{
  "n_layer": 15,
  "d_model": 96,
  "n_head": 3,
  "n_kv_head": 3,
  "head_dim": 32,
  "d_mlp": 768,
  "vocab_size": 8192,
  "activation": "tanh_gelu",
  "norm": "layernorm",
  "norm_place": "pre",
  "norm_eps": 1e-05,
  "positions": "learned",
  "qk_norm": true,
  "attn_scale": 0.177,
  "bias": "none",
  "tie_embeddings": false,
  "parallel_block": false,
  "init": "normal",
  "init_std_qkv": 0.051,
  "init_std_o": 0.0093,
  "init_std_up": 0.051,
  "init_std_down": 0.0093,
  "optimizer": "soap_variant",
  "lr": 0.013,
  "lr_mult_qkv": 0.5,
  "lr_mult_up": 1.19,
  "beta1": 0.95,
  "beta2": 0.99,
  "lr_head": 0.0116,
  "grad_clip": 0.5,
  "warmup_steps": 117,
  "schedule": "cos",
  "final_lr_fraction": 0.1,
  "batch_tokens": 65536,
  "seq_len": 1024,
  "doc_mask": false,
  "train_tokens": 237800000,
  "steps": 3629,
  "dataset": "wikipedia_en"
}
Each number is 500 + 50 x the weight over its row's rms, rounded and kept within 0 to 999. Layers, rows and columns count from 0. Numbers have three digits each. The size before them is the row's rms in percent of the matrix's.

# layer 6 MLP down, 96x768, rms 0.32, rows 77-95, columns 512-639
103:541504542513502496346413543543571472644539485480463489571490556484505482515374542615487502476464540572468511482460497502564599572528431515510473425550484522509551472507547500480521582557441408599510580478431534528600486552529530480493473471519528453457586562452524543476521527511461533458450562598569535462492494441556506558483552493565446501540404522428544469536537560532479514497509
102:470587550515471456510583539453403493561447429449583512500456462554466567487481466516501463552480550447445486462540432494400485484575501581563443473432419540536601536590493517470495469432544599478518583484495486556473561572522588508521498433514456492456535555480522466524401474479466486437511464509478482515555438518448509486487480485541542595508522483494508514491508513494517466571483
105:408498487419583586557478483535568487531446464470500575512547509329565464460562504554509562604454522466527457428560408440472557530522512608442484458445419540510422462466525491468537584472429539542495443466510444594552546569531445498529501502495561453491487485366524427541535534476495474472455510548452526493475468494578545566451383590532454507562499453531428481454506565466547522508512
095:566446486487490506439498586491539536566467557523552521496484552506494526452579568481489456493499489466542515499433504557514578525538428586588436499487479545538445544521507527613558489515488435456524468499456581477422482511530521543509465465472431505467521620472565557564453451558545474439554554479514564545485517480456462451529499524566533488389477459520600473540577578497482563565490
105:546524514487514629494519445613469433483450441503498527498519497495511434433557411463445567478563467558527548472575515443487438468622532502475467471508500493501483466522516464468498468592446496484481536561554526550494605533570431538518474430419559468456518523502540560531499420505417547479530468476447503542514562534473479471516420449449415463583597514525590460492491480458564358501578
094:417522481544592564603462543432525459556465548492460593422501412445516383542462508498434521487538493388544434464454468530461587431528459549414546485552498500483390441388463519533522577438380403499519438454438411478449490480432562451475564504484459544488458408391463356442607520490479519487469474551443541522557444557517442510418533507544471548605482530477437451493477458536469603512565
101:471566433466506409471504525487561504446590505456468459460516518566466569576420486469554436503449450506524559461445501463550411484527460459531510556563617557491544546582502486441471527445427427490444485492511368519461490441533540471537506578537468433482476572568522514515481476515474534445496491491463386558565499552491467423505494438522543471506507497474502498479426512496578531547485
101:588581515374412441510411497514558498545514489427446441481481519485494547461469465521446516509483488549521490569545511478512493469495490518492633521540433508499534460640460426503598506403607529452498496493530580534439453456478501546503476537379489542508558534454446612447443516402525545529504493512538466510538546506506448525447491495441489508427573449435661551500528496509474513500481
106:468522367483555453493530486488438515505567466480580546497522464579493527444493557525522541467422410488458503572444506541540558523569554417552506514466444519426510500504474504483474504511505535445472514492461390475510445589541526418481472514554438476474455427483557504550447471526477457476475383410540503623527666524527544587531568574499554502468496470444466534514564480417555535495436
090:456580580478469443388479443456487527461474510479465498558543456466577571411500530380515570559479592510485465391457520401516576506518495482516490494429537512464431453491539501556519523575522499519525462454427450577540455537475515535496501526496558551425558457449554447531547599466396530495473523480426414489547477499460473491518444563526535592544535472571542460490533509494625345526541
093:462511570485510558416416522468535529490449412539431512511507492496471502511507530538443440511505532497520491552436557492436506548477522401437475548471517475507613475560495414475505473497445487549543456514471453418375515538389563471468415466441528592484458624423547574529521472509496397529478601582553547436505517435505436593529514480442516536525488497397631475540499505533513431464453
091:422460426643550490545556460468452518475524452600594467558542457531460536517536568511524422463578361466500462498513509518486596454527554554588456474540572533487553564441559430499555460496495527496540627480473454529520541464547497494548537439525493461455536448539480489479477365553536423520550450355514522502496600507524479568494492528552552504482570578548488513527471419527500559555448
101:424533493500573490571514408501499400497500467492525459496496610452386580510480496486500535505563519494498505560512509446587431479511503435465537554510564464517547590450500442389467528404450468479516508522539508522463428534537539466471470518566467519505473506511448450431404503508494542454544495491513490592497525502475557516464446503505474426516465473475444548427474446443445532493557
094:566480427426480494416496494451485512493545572593517508554507573501514478489466451496562496523459451467500450416434525567506553519478561508457538416359498516530603479464546418443465534428490469490487587535509547479389438414442549519520456637404471520528550377507554469515598441461553532549583514509504603517503482564387510522517414469480557405522460482576496536493503478431492490536550
101:523473477533523543373493508535511505475549520437581411543416532475445601425620494545499481507456435502421427483412493507498539599511475566610571488506480504525521545541515479512494483484550578490563469491535525587421442422550449593550651548534502545424571471504466470524596457477578496519452558469529477544597534557511520476490506518415539439466528559610512461457493505554513337524441
094:479517456409496438553592449591537513500520571459501503422422509554470474516609524436492564529512517547494450435446426547536468543460560505489488509415410528540594517508553545486506496478452485526485506495495580485527575498453463526562535478504506441521453517491523531448407469379482512522538479475509533456588559414471523503500475437434513611441503470527522481521483481507562417590502
100:492565574524507503519430496577492478485516514614479557483427446505486349513533398469523530445428579585429435494557531459514503514486535496616501474435504532502419457479515498524461388482376525532519528474427411482617600593446424491475485586457526399524513503454499580528496503410554526488523466524428542411522525437560540540540507483467480517553509540497487450451526537553455515567490
103:567435493387501558555525410454504445417505436563470406569550478507489552506477444477519378516533543508530472525422565489476448486504473573492492584502492510486424562516475425470554513462614468489468448549483466518648554453483483478500456449438513502501569450498433412518546568457582567468449529533508586505553413525439473513480484423486490527564549514440485503442487414432394528479438
103:508497498598555475441443513473555474518519550461463492502545519529457483514444504479495543531477443532474482445549554482405493475543533458511527525494499546529608529517564525643532509541441579519584497551568432518512625569571534533459479356533507482519427465509465366492586505544446544602555487483466489529477524488542490474481478511550570574498467507500468383474544457573600373498380